From a checkpoint of a small transformer trained on Wikipedia.
Architecture: LayerNorm before each block, learned and rotary positions, biases.
Each number is 500 + 40 x the weight over its row's rms, rounded and kept within 0 to 999. Layers, rows and columns count from 0. Numbers have three digits each. The size before them is the row's rms in percent of the matrix's.

# layer 6 attention query, 256x256, rms 0.188, rows 191-245, columns 0-255
129:531553552460490597490411516588477519451509508475460483491519498504427485548479512478546547495506518510511488553429514503574530449498495483503520469461440508509459550519478514427504523490433504509470512528518544431522466549435440501458426520478469503478477533431536526520552544494409549543445446501473448507494495480466447531579458523553491538555580532453519428499504453544495549463523454536579480621542592477432477482563515447422472531527455505493508479564488447581557492507519515557502434424549427521477457520454540554488481487548503547485541556507469504487500536495497448529535486476528595522548494441562531441480491515535494510433468506483497552438496498563511451518524497521537496507518504494500466476423497496503467467509490480501494494425496446541454573459477471
075:505501458541471504489463477449456513456551476535495445477529518468458525540446475485458571473462464545476584464520532531470468529495479454537528428471557554527443492567540479396518487488529495536474459462512475466467557476495520533495486552475548528473469464482523500524505527468497559505462512503479508514531512531561562495487526503538559516529474510414390512476478509554414527458449610488523420523507469528485540520564567579509485552546520452516456547471528512507446473503481522587449406471510447515519498458552496550539494530464531533478529508552474526500538424460443531476488480454512493536491459524481450540447524545462511430477479470472517506511535404574493541491443599503529480542501479463427569516503559549381510523480545540556467496541463510487445514536573495
065:502536499473485512460517496578528467498443511494519466512489476561586540498485488546435462504502506437521464549547531469518495465548518443550449493500504484473564527497479486540512560510542429563505473501534506472504440580450504493480491570510457572529559563526494537446477442532496504508560416520556519490448452563523446406454495526536446490445505506559546497464452588541487464533516544492433576483483424421518473532451450518547519517569560500579474582518456526408528466514584466492435437479513476492500512452459539442463518490448443492483490521464488497537440471457562526449520445512478505465465458493477493472535481489554457498489513481523554515526483519452459522554521538457476599487453459506576434534532464485512526437529511531504441499424489521520513511558537563
067:431528526543527554502498497586520443511552540534483442495491492488482556517442477476505441523524466518527507482515478470522460505523522427526440515555525513459514541458524537517518492554525511552497483485454496550482466476561532461514488522489533489554559534489531568458455523496473521491499447526521503483476511545503557451554501479527504467397507543515483452410458567498500555475477513553444482518496456485463598474473479498487452575482513440491547481573508467450433469494461502475563538539498473511386508502450501497444543500514559461447543493444430550544472505461550550392472543496544449521535485523495467593456465455525516492450497519503536491523529489466536499443465517448501557434436483521471529476538539430538453436578624468531433542466481404490433517449511500
066:443533503447570513584513506515497456464450541513491539440447486442499540500538443463521533497518469517496505479469557516484483468544473495459509527505524465474384503493488533534488426484455427507519533517584532465487494469492517459550553580486474557476513459530550544510532456569512489487509608578499487507501543524500500476481517448456477544533492446474479489483483554466492501449487484525473466480479464464534511460549464488445474571554475458395461492488390462596538526525531531501559511475533453522559518531493459476563513451530509519498524536452511472497491553433426486546450519418586548512444479485460516471520577441508477489470511593487558538449512463503455499579492513506522588452556432541512471498469435522446518558537470521446510489482559523470531581489531454
067:463508478480483469520508451520497527498521500518492479507506453510504495507576529450453498543527447502480453472449480416611454504487501472465516518461512544534492519485481528503499508490547506547485517475548493452572517459440424467472512509428553352519611530530446484458489441544592516526523430531525553454529460511560489474585427436557490507497451492517536498495449573511487523478532486531441500553469481505505500495483529504550534586509477505473458489610516499510487453490512501481508517506531552516555473451509557494459472517542510441523464497498445525443499509511553474518477532499584474545405462517510421540528514534480444478483434514535524553511535484517626528455440568451484485432478462528527467428532502465512413521556475442572512489549473479496512527501482559
067:465569461491546506486571429510488551518571514486492447493552491504530486509489503493515534535500495523489510502511611473510420504501415492460504449500562502449475489507530494565505464420464504541525545524471458485517511484482534467504486470395518516501572471503402506499479492502453548527554566541542583461556477558455533551521458413577469458528430468507489507458441559476437552515466554500475514496512538528497460461468464523469429534463465477426547461459543537539488522521503457479525500543452538532554463509541553584566553446529504466523507518503439489467571514489528480559483535425535469503474466492535463526434465511435452484540466460507491507423511458408607446466561448483505530521485530530525506469481491454480541556465513457533536508520532562493502479481486600
080:485509438450547572513453458510483531559460535454553470547513522488546401481564549514468546449469464547506409518459510535625497541586503527474508476528539497493505475496495490506483486429444508542534461504473540503529529476511425480446487473473464592536589484523479523582517532488487529439526552515454516475556469405480477530516537504515516513499473516455494476507506466451428521554567487489442476531498582441477539496542494444529489517509460453375522504514488463502452488430493537475525508449560521479609517484470535522594410474496467480573607469488498534541530463479462515522456525517524473492454516436492541465549541545523527519487504534456493487465436492539510525466532463573492505474559481554483567494543454503442478510490478421445506516513455478473535498520504503
067:501551474509473518497451510496470512452504471453510520532460535476501524526517495560549464516494511513558516576466505490493599509457528485559506568483469500497578526501509493414506499540532468447507557450554456466569465543540488569530462550512508429474477501550567555505499514526500534441438454450540435504425545488466481499470474535444457422535595544460385476494540470510481433533472507523532524539475523515503529491472532486509557429480441550581508465534420517494457491545543537538466488491492451448549494466468488486549520551517574490545461512466448496470483504524494501460520472484495537589524459484526514476500500538543529482461583438490523489550543461658484497477439459471472556506519539448533458533466598457472464497454510457448440410476507529517497500462484509
083:407495426546470530547424465564500475597399535436468438553549573537519505459569512499428490430516484498565473502471484489522539531549513601504465497485498548465489518542511459467555486493507517484462479462475504487437496495474494413499518459545492549460502511568491535535487542500503495440520492519491524494599543375502533510517503500531512481536550458485577484499496409479504564488483524536539491483451455462435543498563497526512508464450456553410518448562527472468506509414449531433488465464537489547462550457537495549513491553499527502522495477473514575530558429487514487497533496453499458485465542446560513469567514503542525465474465481459521541471507487476470598503484556541500485519525490475441489467565523501471492471414531542554586453505437487512500480479491471
081:495461492525525507553486453453519542535432513434473476441543513458528477527459467439442557478470430442458517510446487536521564532530542564515500547413481504531459534500528483430520504482436479458441492476433502493536490518490447472467497392377499508511551557490549519538560508541490487539454533490434467530523465463518498520464556510525468522487529438507510440507485496506479534444487544508532499441479466474464495479588503491463482522517478529391549472524467548535498500430553478454569475523524486501572528508533574528527445510466499454481523466477524525521565540540542477539425515438487535463485514398537533513536565576574541493554503518538494497444448437427495565456516530564490440524557422555514528511548516539529481509497502510490591538518462543445491498501453505
092:522499492519492501489488470479542523487530446458487480498521583498553496488506446454450563496403541486513449466437488520530591528564581578499545539495454496509465491531533490475501481472496483478502485491519496455544506518528398524516460403476498497500566531531575540492552605521551521530468491506466500506509537503523437496442547492565576524410477457529517413464494463518515538430493524523542519511493489528492429570574513446500518434461469517453526478528473472489438522450545474483554519503517454490471522501495488511501471578499536473488501493494484490432551544517515453544407516476578555470515577424553457477526591564551474510536496467502433500435457447438501565431476553581555529507558463499524508532584459491479496485466502441459518488500442516494437484474466499
090:564502488472545492464532500465476512599500489476555464488504466478483538505541490571553471555557511464471544522499525479487435487472452442471440462547578508467506569521457523525512529495508507472490467557537473519508477478475462551516495506460525418540486467409444484534491559476586520532548494525543520485486489549449534576517477442461451518585505533471530492575508536519486507513480508502495482498506544534588500456442503532532458502520513482536463511535532571474499486541509508525488534451451594538511444475505507471489510465553513568502512540468516518524481506498513450461511541508506590553451426427491444602476427391500443479495439493409579487512527538535499471507530448426395508470465552520523457471482567463461479526565404522491539543512514442445501552519481561
090:471526461457512519549466513499455544506454558468527493450474532428499476484462627517428519480493500481515527459554520587567559538505507464463503477471471579523497430535455491490525496538447517434412496478450485503518546502545487516475477375490455517487483538512476512519467524529523514439537423536490484512539497439480478535554525517509520463552497500486476516464497432504485528475514474512547486562480512485481523548499511477471388541472455549503425479639517500458448517476487528486561480504449497535529501543474474535506505505482493506532524404455552452523503452523473472555533518519455541485503533405544582479523522524576534523444482509485562521478478489469510549523547486477495412519484508552427487486575553413497471486521486534480618467403533505531543442476484529
098:556537444445588486436501504472411515503453515563538466536507470530477530481568495453513492483548521440497489510433487570478435532471446566463475488589458549435483485469443519485446500537469535494485464577493493503465542513510496496473596552522425551521485454431426423440497486496465447473489544512495498503500452512507521431537486481459449484541485542511534463506502542449459560537592515438481422512504501504508513516518549506525555421497559461487530560495488524560523512549498489579433490478513485543554480478518454442481517489526475532430565462519530505469528458471457514504483594524460486490512502560453458497495439464489514469445453564512517505450504528493517450526460399538518484488479523431493556509541513549515506532592468474545468548525581463552589533539519526
097:504510462532452478525466464527471531503483532482441474472538566444504471512512460471507539475481492527562475477505539497488583570509454394528492575507486500502489572503507562528511512492390482457558483532504473510536491522488491538471510473579526526561531469539529518491567484566489511483449473429538532507509533513611486538496461462494503572558469453567468495506388514523523518484505463410486518529507489521507495593496493453513464408514496476529495566502505533490494520487476433455616548467545457458511501510499473535493465602510561434462482442481548428553460490521520531504518558483546528507551454431491427442459429507513482593523499467499429517458456539526461486408537486489532520492454440506504476516532485434483514475536548534452504526552427492460514452493452464
099:494484494475471572559466494485489464461516511489553465545537494535520391552403554466549466483487532497518474496478511483523526480457402475471505470593519512499427519546551522574457524538494456510477472496534590536463512560540472492565493562511524446464514535477485434504491511490458514507542548462536514441518564547507523466486519504431503539446498550534486493507501491449602463498536457575515533580496536470541580478421558487521478567478540543556498477466594455442595466440486461479478537508515494434524530557536505433501511489520403472455510503420471472513465479535492464502547486557473522562556499529491530461461503456494490517450575491477545488527551512473501472503496529442412474506473489535497491545461480540546424470559470436499477535534525465442456485424477507
100:505432483527412459516479532534541439468443501522565530498497488498479526552521473516542457519462482510555546524486524486493547450505568467477571534479463475501473458513576444473464558462593512485522526427473478493512411458475494506491475579537480564423585494518546437468550466540504512498525457514527463494507497578533484457486447528536455487450504457567526495503515468475433509475557497509550540432539447528442441495500491529451512473501425522519545541549458461527495487455531527540474516580456409523472539528482442425538497543458498500490496517585535502550515481449507529569488520522479443537568504474470490483504475615508582567473535460508489514467596471491493483450473478511518523462532452473465472539504564470433527538517464545475453590418520515504459567505497446
113:491513504467410426477564456507479498494484460442459474482469480509554540524466454481476510596508598543465533528464511466437475481435429449552515553501502486491479551522523514498492471493592458401474512544501460507509547483439596573534525552507545464506433511447460466454449538489564504466480521471553510563464531497468586544522481542475531484474487466498507450506499491497509482524487475492465479539528562424640498433466487538448550442537461509575513547505483508475525525491519508529557522446545544501445437507516531439475576543491476559508448535431566540436556465479457486484559507471530504552507527493504543508448452475469504482411474547476520504489526534439510496480467504519504483492549537459516514527497541582556459539580487427526531530549494485438502493458537488
109:518464470446459503487531547547514461520476447511551465548465506584497481519460443472495513478397542509538439470506448503466456504482519497502511506616441550511483574530471481554463551517587528492502480545514464551477487499495489521504588529497481493451437497554503504502461536514476457465468529563522504540496541497461531476423454453369520522458441558496502435522511483538518497486487509532426462503530482535531503472568519540570568550488561549468451545520501476499534491459447462508424554475568557482530522470510450420537528476459510538483477492476423541484431449497511549428545457529541507529417489529490459538493520461502464484471506468484514577458548511538533502491503460488463511461596526450486480475436541521506484408531518486556423489454565491497509617482531513
122:497512494470485474571470509517449523485518500501464502496466477499484487448444593539441464476451529519530559485465475513499549517412535521516546480563486450458500577528558520556552554548539396486413454443581429502503526501512504537476526520542494513512427505521556515525543538473551510481466448480553431531555484444530526517575513445455455536510460515495447413546476539483513405495469513566512447512495437479528553505508509497445474510509517570530464483472502421447534540441505491535484525439536548492475480482486463491542467490560475528444479570460477478468480465554496603485562495497496587586565521434463551521474482486481555535477511535503425527453515554512467472563562565481457509525492449480545518528423549457514452421504494488455503513557490504474522472500531459
114:478527541469555530527431506491457554553520510499519476507470445507529525415490490517556639443451491532504476505502491503498507498527546517426471537524520540525569446511475464556486495479487504552492541513432518573558501455452374433523427431469512503620495548533508468541477486472473525582549473537448512521481488481535507629530485467550511512569461551458477496549497476475528525491449509543531540500522477483542526493467428529464455530456574491476483507523471438481471443509554473470495457500409554530460550376515530508492485514490526488445556462532490468509488503495483472496496475587512515432492535518547579468502484485506545442558560549432505469434488462583500502493494533565532452512484455495502531473535491461532484510497418519463487503453490495533498460464467500
100:533589566522508550401525482475484510551571472553572472466446461524502519463496426493478452536497493485522527500461509483473520519491452560521489541480549549479543515443478503515459521548502513478549489497490522446533538436475526569511477531513456490530441455494546462516497492471434427497506443443509510500499463523397517548442578424485532511508452470462435444565563560491467491489516490445475473424518521457446508487598525512493523512488490519571549518546559444569476495522500491453446512566518482556499488477451468482515493437558561514480517498541505498493506487475472427458413524424498519532511461531541588437530530508490524460536492500463500540449515606521563446534497533467463465501491528434494520483491579489454604467499468469548527479461514496548603484530440492
109:528458430507461555541521509458446556551459439492532494490480536511543519516560503448412537480533532481497458525502503500520501603484474593494491395501474478482492535611499500570536560448576517539516411502492469500512537526512478508477544527436458471473543510527495548515510530497483491583450595525500499461496552460477518515488479452458475453561528540465477382524495454502519491515479480456524441546526467529562561495524565516478457548524554559472466566463548401500443493509515478530420545458456505518495426478498485449519487512489547478464534517448453502516426503525521556532460555488475501536478454521561567421523502494507510460471491479486463453475494465540435500529511426503560506583480486441437477460494480551489543545517495435554506463541511484566531565484487483
092:491479539463593489573543501477526501424576457457481459517441568514489508448617484472538500567486456465505509518436516469480450450552511478537493517480533535486468523533441516345422496534478468471469492471434521514519489505430417497512482477590524541485544507511503555511519530528526508489510479484493559445546467558542440472588474480572478536496491505518472504505479483491458578561500476548460487532514549501544513459530482499537476474387475487453437464544442498392539496501538470537534588497489479460514444523479533534495477526528453494519481522499522471515485517478515517479466475511519501501485470506467438549529536508505476481518478469545466535591447537504476536544553492557485495500508477541559422468535535499494559489559460492462549412456547456542485525497421597
110:454577545528527531508469538516551476607539491517554439494536502525503487491496463443503569495527403544507517560480515484585511480507505481510434523483515511492519460454477473437485521485524556464470477495435489522510536524559377455474450502474487526575568497455475494509472517512529503559519431441457579531537419503542463493460503578520448536441473508545504469470515514496438543490478553449523506477522510547456473471473473536519519472545511519571615543550518442505452471512480460456474502573456485507502557446561516514457477549499563476487531439530559455473476466469554460536441373523514484423449534491488494500541557512575520467480530502493528490491444536457550540509448504518477447479505433556483490491539569510497560545471458541431560537454466480458510472528508522
103:492465560504540492523407541533500483481465444551480585434479603474416528468516465478559441476543452547534448509481491529557559465519513520527465421507455506463544478459497562413492483434455520517528522468459549512514504518461502473504472494507459520426573587534492508504544562510508545528500467553496487518524558442426487407464556523530511549524464491526561601405463510515531514531542540539523541571483554518389465505515462554491458476495459505481512496551479506584472519462454492469482476550477469551512514524450576562506444501529556517468534446514454433463519499458469468516466493523509507446466511499511434459495459549500461475529514497489480595550522503496531494495490503541441528463473469497534500556561474542468497517516514571458453515507449444471501490418433493
095:582477519516503530509551518474438505455506564513512517489518479534530552479484611511411522394535558519512540502417631478539453456496518497518490503506499522504480428575473516437522492516534563420467542519481470528492491476439463512498537547511492481560505546428516475449468458477584445605523472435478507436534507502527552483522562531474536466483550427518476499491454482545495481501506474538546477521528534514524473535457528524432455477511540535446495549482505434437514506465558451499484594513437485487404529510548453499537528506541505460389544472505469453548467553475456482492527549488505481463490505500482518494485517519485483486474519504504576547465503495398507483512461475585484482505474498502496580570441446473541501527498484542471518421518452526566496499506455568
111:487530439473533454530607507522488472432505518480440638479519535485502448600398555454522481408546571485485505466514583459426519476443474457560580514546479520512555516449509543504525501458473477552461457504532534484524439507463568514530428475503525530585492513511485456547515481452496535469457530445569504464488477487567527526546464475459550519530545445511508502463556475473451454491500422475530539510487548431481552440446545426497498496466421504511464471471436552480533524536475477529535515422522472489521434491493549524488512525522499476517500546477511515529577529531544474529534547507535526599500470555530495514456509499477454522482404463455489555458512503441468453503541485496501505477465498527553529542479556481512472495464560550493502581531505455512445507478461513
123:510470519468399580446436522486516517505487536525535434524561532541511513469506503474487499553549440497482505531503425507544505533572504507420473484450533461477530472489555438523529455449504569600546611456449532506511525516516476493527526494403446536507585469506519494513511445529461494501477449494532575514470451496525447470477496523560492478543499537406498526455422465516491510492512507499537520552523519527459473557435426530496464492475491520459576489480535541537409530475527531448458525547536532516528503550478517561486538503514546457499484427516478452520494510508551494565470485570530460367450469483527549503551501473500498526439534536574489461530442503461558540490465444491484490527445445469521451481566435501456499490465518584483524571505467513447457505422492493
107:508509527564472568498475469484432550477458473545483471474471531508559491526512487467526532496479463526484498476500512452484502554513465545546477477461507548438471506482488436518424528507490444497567489546506563505513630493534476486471454543539488438414555447465505538484452541465491570520546469507456468483551443478551489495525530535575469547530499476508545453589513595500451525514558491546445451504484497500496483538530531502520540490474544536507543538477466521545495516459527480545479532433549454509498460428496445463451596522489484431495500515518559561447463499490467558468548569514518484420550439546444446460478502514499489464442468481478421526428472521493597470497521476459520566470521524397452472515465460537445496438484442445529498550511511458570567587515487479
116:449490438484499533501488545501593474490549515472531503484487545453537468502488562506474488510515494556485503529473563559507545477497474466504501544418494514546531548481542470529483509457525432449511558442562532472539476489514645556522434500519548467478540489549527443487519447516506534458520510472450427503501593455495478466443477521497473543484505517480522449599513416476452482478545518557485478539434520493478492495514531455409485511471516492525528505445489537442460530441487541525521559488467468474496545430481467498461474472560475503446501568493561557521507514485438534450529562440537570549522476473541428420470452520513444531471476508457443512430512478559472504461514455462480512498500442498556527582494573478520511577554503632514469465520508455534429532506489450
103:584499491465506509494468465434518543575485545473485523454410465504508486494483515529493472480539492497470552557489552555434573463495424538500488493427564538497469618440483448491484544530544534542502540459527466444495486477507491465474493509542552425547523491584577486572536522484547544439487428509503469421509471522535479565531477481512444509523461484475486483514543526439513421513436530472455557494509535425440536409483592514495409518502502541509519514426492483530454481505533466494501440537543531520500518452530480475587482549564504484456427545505532547441367520487552485495500500512493503454550473566522529464543551522548537480475475503529480504466480492464544493495514518513433457570496506574443469555516500538517445450462465565494443538500487502491494492503496531
061:578529466506381491482542467519523529513518511468478550525410541550478494593536491497534475580529506473488500470493459461515526434487459543501512502429494519491494504511453523430465517536472481495444513529539447438467473545516548556499443533482549496603513484491558570514526544506466495440484528513493455528435490534500427525435534478529479516548516583500499482558532542471509511566510422467464506490542427471500557495450534476406521500449545511593495495476519546485393527414545486486527577514494491522514469549490481505494525445493489537557506477517453509466563492518490455527557426471459384422555451560497529524525484495529534515479557472564454499527556491516445457539563520461479530536538526470470493521542470546579511477505505444466449530463461479523422476524508522
068:492465551532498561517518462502505438496487444429521516512449524440589500436516552512530483551543470484437566497500449537518557474510503553452385557528530466436502475456545492530546500568544517488458450491551506501485497511495493595493494521625501486482472498544484448421430531538511459506446493489542552506531461550513479468523569603469480502537486551516537495495519478471540504507541479465550471550493473524502482414466479488528513560438490497533507482457470452541472488621479503509470421479547476515510508516503478501502590533543474549481501517501525473433460480478543522454533516578456483478560464537525476502523471500464458522474531520483482521482495540454475587484445484454458515561485521515553372524538508494550466570511480493491475472503609446483402507475445484
067:506499501520459431492535546523480415491457474522480595532439533448476529486492451515478414513532549563462509566464546475485558485521536506411533471524494449449529554469552512504571545520504545497518520498540509486493465515511491516508504483540520418529429545490545490478514492488504494468528481535507467577471451472461472479439526505426503473569500551465509518526486452525500451544497515556475451431468455564529477478409484511497560528425508542546559545463448525532544520526419492577517463476472519461472555481497469523464526520502515594493490555516529496483549521513509570450572478573463517483549482592518524496508477532482446508469512508581487479537585498484459460534481448391524511562515523544510475584450479512515507506390562491445386465534521447474521488482504537
075:465512490461587491550476447554494517533478536501503422473529460506534505460477533435531569471543433530430474476390482476481447505525470501519477558584505485487505459497505419523513520455423508534451532506513525507468509505551538484516438539427436565486524494503470545542530476500468498498467530508482524450491514503495477531548460465490478445487488475472509534488504516456535444524565500484396562549442569515473545472512447521518461490552491489471525500528512529556515497430472523452507482572489534571625537532506566490504539491522504437499520509456489516441501551450458463475482594480607577516447503507454469541489523500394468535460466485473508497489500535477487464424570494549503573443489464551556534476504507525528504447471605488419481466490514479446553505577462521
076:526517539484527503466501487465491516496558484475502500495515469493529506553404459535500477506471513509456537504525552464460482500440535457448510464468483497552514543466462499523483539602589531489555469534590523553490477573532505499581520528532516376480435485477462434492479466458525543494558519528569470522487424532512527463498469485438520495532478568547429477456571505524542481483524484499504516483450500550517519512485442503428499531459537485556603435422544491525503483533497483509517486476485502492468535482510500477488534436522510456470473518580431466475518475564479476467597467486488491594538494589466520500462427425483507498536492488531517482486493567466505434530527469488516504493413519515551520478446407467494491504520511525546376494502524543526568373468557499
080:536536543486496461488511492511532454440538485522509570481457522528512502554518535536474541517529525523427547527514463447477574450429517442540464527490485502462548518464484518507500517537557438474506479546500422466486500456550555505438422507545496491549415461461490455508501462480461510524574507570489480523503483529493515489532526534477539473499532532430484519556543452573518439513459437530473469469566457501513478540438454490543480522514554516622516533449512488437510543615476489540430431440504502505440514498469507452457618462497431534494503563511475432469459521539524551464595520498469488495566475583516529458486483500517469507467547462432495490504493482462465456582474457441500561507530582484438495514481472503561463478506518547516417561499501474560544492548547474
072:440487477475556484538497525484499493436531576501546441463502438591469482536553481512451562592522498513489493510484498461527419441477411409500491485497549515540443477446411535481480463543477590541451535442439467467496557524524588506476496526549563450516496447512473496503482507518486485528557551505584498486483491551566566484498391501540468559452440485464494503492502491463478496549433514498409492511519522483516547494460515515492476546504529492492473517543518500465503500535518485576458533494517519519495490487512541488406568462509481557542534520512447525516477531514552519391491480530459419475461483481495491611515466432509508533492479493502585459460497566529541507459511448434451483490474533510416470500460455523545395512522509568511519529504507480478503547553479454
081:481493511478470559467449499443449530522520512495536585456549497469470419528507473497450488509532515557506505498531536587554532436596501556523454518485494500544481461546515498453508476460438515494485478490493520516581476520489500547542449428466550564455589555456504515516465521548499527412460529500520524500520470444486467531498502489515511575548483441492521494421438466507459576462503500470528556554469499498499488467566510448472499484518480477431438507551417527599447466472541530520516536539463456491505500496504486536505411527443541481432516463523593464489555491477481482582474522434492506485495547409486568480450573599475469514503558518551467511490486424568452495458499504558545462517529490542494548446511553450515537556502482450476553469452453534481435456522473501
081:471500464462510513501514496485490535512584525487543454486425527470513529541521498444519517496528430471518538481542593511541441515551425465517571483470483543466470506504465553457440473481459512468551487549494463540467471517475451507497500538422590404525477456513490545540426484496465518610530521546438506566502486577535536537584420468481487513493508404535465504488471587456543518432542478531508426458497513475543471456453486486503511548472484524512465457504543501510494538536495431527609427497390471555526462469508488454533536478530438504557553472521531519452442522462519519507482487421554473481476440517533432476498497541497495486502486520459555469440485521495533478419513536480507495538483473519510495496596523512565538552522515551514519531598524488549475468484569528
073:441482475422584528528583510528521520490475468490537489552486426549504483457541501477538548579446541476550440462575521480486452523422438462550564480540522544526416432537425542463451496497476473480462530541496498460370582510444499489420567536521526514519505524458467504471465511540512497542439564551517496468496553581536483531510481503527497529407463498512536506468463545457463511507472520448466437478560515460536429523540513524460490571534557414447475507505580497403532449471506507546501521477496459467546503498523462493462570516469468558486454474437526520507448496519542510480401529473534447532539487510526483562536481487562487517437494528499542479486539564453568512481461445527459534528525556488504490476495471501505487527549506529528504493472545523555540532526510530
087:579565475495487514519471511514451514531531470518574462590459478526483492459500494437457505500471566521512439475490493485573478530513511560463468468546487557413482435553466486547455540485490451533541440520460532529472540519520440493453531490516415447446560537526462534451478493455438474548464508514469527477593459560490437565520504485524505529449470503553515468499484496381505513569603464446530467594496521525518503502503511451567522549459519471456460496489505424521519450471523444493495493491513567506563438494536446493509479487545526436489574522467495459534498477444526493611552468553523515498532462493529474503526493507462537495506483578548504478472440523499520488526555492571567499491461488548508550518542469480492527509507397409542482484486553449527567475441446524
088:572476522512519453465534555443495457481493518513512551410478516535514480472498457488483510514490561458459566528499566602585546439578552490544456532506472523556506480494529468431559541488512578497394564445468511543601483489536532472555484493480423507448525545521469497458556495509513510495511429531490531534494487492503566444487445535533532492492521518472517479491490550568484528401488551514595546480511513448430421441495516461493513497543476480460583507511479436557460530456546472521494473489494509490503462505472527518454491485459536499471542450522448432482508514489474444532464503501452497487517582459523543498456502478499505413495567538500466460476484517447495504496484452583545430453606512462509563550475506509458461520535506474476474597451468484467529505579491462
097:515462547471543479473500534528536480505490551534473477514480520545474516477461519523534529534519422494595520503537518557426428448415403409513503523475514522481508529454405498526519509481500522517475535498501486489480502507483600463447528600538485563557459432502485441482476458439536514477541508541509486519492516516526516447527442464515483464549465588426459615498484536555503554566464508480456499501515520467497557446471457522480455545493524486549446531510586515463510489494476483498434451483481481478511484496529508541395593479450497579501465503514479539511462518494501502417561529513493414462485497553488477490527476443484468524480533492510544522507525618448589460441491512446491498475471548455442475469498451457566478528521532610475462458500498509514509535526542495
089:473523512538496450542559555490455482447507535479458523426451500463448507564502594504523476481542490532475467531528517472485507487514490434498505467471592462573567456467521521486552384543491553547502552432565548517463469462477575449501505514493537592567475479482485525432510536503477552496525523455510457410483449477519520440517482514471519491551481494536501540464523548517469505480470466513501477523466499413479538491440513541466517535500463453526560549450427516508432545627451548524503503520469509476497508524454544518473468441533453502572496507484509474455554503536451516477522554483453507490507517579493513510464475469488473512541519509522505518511525489432518459515519469532411468459528560513499502553373532487554515572500571588525517478459468463474495433553419432
101:564516453490533434398562498492443443487558481556527498535458430471500522545479524499453633511504528457481498523513545471509525508395494532526492485518523450475544499508509500446571540558530481542545570439561489507471516449569476468522515486451430453491437487475490528490507453485525485526541444505489554498477531505447500482510550452424528427489483518468547482442561471479438490604502489515433431521471453500502542466517512510549494520516487447529536515523453440499480540571493539492384494531548521522469521504442479518529487489502470507476522560568498509467422487473492511477510529506448437457471502503530525460519555545516514488505509549582540505515492556454574502531522444556532496537468573515440399466488509454524468489467564498589414545446511513522553455517503526
098:510490488500481389555546462502485447436544520543525522509413551461570538499498430395478462525450591488503533490447533450461463483459516479506541537528494505514475611476531555560486554535565509478479546448503515520496409444530553506506531433528531574523435408477560533528460459467481513543486494490496502490496558521557589538510518503419463501471513496529548459520546572470460484502390521516527413544460536508512516446501570544505536423433500468507521476494487486485510532580500465519487433531533481545476457530487517514532544556600478554499491531456450571501535464484505510459509515447471498508448439508553465526492543450494515504509466499487528514480465507420472519488560424451493479530486537508556449534523504489544500495456523493536452530486472414525478475497527494
106:534459407509498495500445440512447577556518520440561503527502550452490489541497480491486559512391488547464549555432496508520565488489520547510492524532457493509466549506548491479535470495586537451499490407528469438537460536489467517543525400453516456417505500497556516546450519527511517526511447513514507580493512492437483499511508514511489510477534394494570458511482452524519506459476492528532470580508474525530437476495519528565548438489482563520490496518451502383515508490476512471529506586483484527495548529501495438536488557533526478499496493463570463458448503473521547521474565491559545471442487480513459466489548534591595526495521509496466496482456417494425569490526486431467460515514531483426492537543573543488493507518488409573538518500485521448468444494580528
109:580472481572511538547498514481526479459505517427562445524519445521542537481500548498426472476454469466481489580463450479535517500490558495536548538493510532466456542543544402524490513450598429522533485439517483477471492489492472501486473526516507540460498512526514517533484462463449440466457470481550456499532516542495525478508419535447468472464477547460461455523469563458513435521556482572429492569481473497501521457493531564536469472456635511487535492469551430397534493496539526518446522479528569506497542470551492462554568451515506544478527520473442523382448527528580559495526456474474493486567474534498464549550514566557502539434494535506445485456527418472465485547481479422502509512505520551421463481458506478505492441502540511523460544563512511511518468517559519
102:519591552482481512514420411429468489466453536498441508521539490514483452457486445463480640415491478524492519464491532558494458527500452524527507501457507491467431492610501492520524554495446506529497478553458507549509529553493451524552485527518470446444484525529475487533535522445434461606506486476558543471533501502498497530481510537490544503508557430485470547493497518519519494549528465501498543513483542516558570449479512482605461566522510463493520501487553495530518462520518419392516505535461562510468457475527506474510536515419490457473473455468474524485466485466481488477502456544503536462465517548478504498474508482480493489500484505522522487520534499378487445435499542579567501505529592524437511514564411545507524448451446432506498591580443482523537450458497504
087:464429513502511494552472466532481500552400484501516491508526553529543500485567485565518564447460507503519525469471523489468461489490486452545528552537448485526503502600532453481486575520426461509511450494529465539474501490496416609491481523489555430453550520535423442542576530497527563615585567486474513477528508560461473540515425512530494472515521473494462488498528505519520511474560487525503422487452459535508538409421553525488517530442488553543521505484485460496520449476436487471552501477483497451427520525515472448482489550473544405473484488454489479543489493428464479519513518529520539508497527493544489466548535523455481488496562511442558468534560510502518458508458492538484543475403500523424510478502530527514399491489462469525507545562585500506391530427485500
099:545518513517502469519504586539525491452498537502531479503502479560488507478462541469507522461511433497444478608430524531543478499530509435491469440546459532536542473531508501536530542502507536566466462517533536520534476551449505436531495492459474526527555558470501437424461558494421584540512466533483421472489495543557457465524416550495439504486543573478499522484527484478492499498493484531535492556468538537469453485469448507449569578417551451422488511468490453600449479412532491460476466448437464430590476518489516433527517474551516512457538525537507494510504524520521558517534507497592491567545516523513490489542469542581483535551517482450532459404479474466522513410503512467501536514436457458537517499473439469567485443493463492523418503495525544493565460536480498
095:518505524465495518577475505501542567554457506539504533465529496454484509455492556449431501453499479490579481526473538405517451480526486436527479500528434499422456500532455486469469535493519586504452527409490501521608518478517515473515483460444525592543556461497520506486549533524534571471511467507496535525491485471533509487548518509543530547536470537493491514498480465550499503454539480454636537554570506528493483410489477520423486553498444507519554497555487506505470524483448412452524485491378486462478568550460490532523574536481457527489515469533585466549495446459490469504527561497550512454482503473490499514511500418489517490498550462564482508515505455461539480543474489480489483443524478457476510513590531429479502472516473572496505448520421437445472460378468490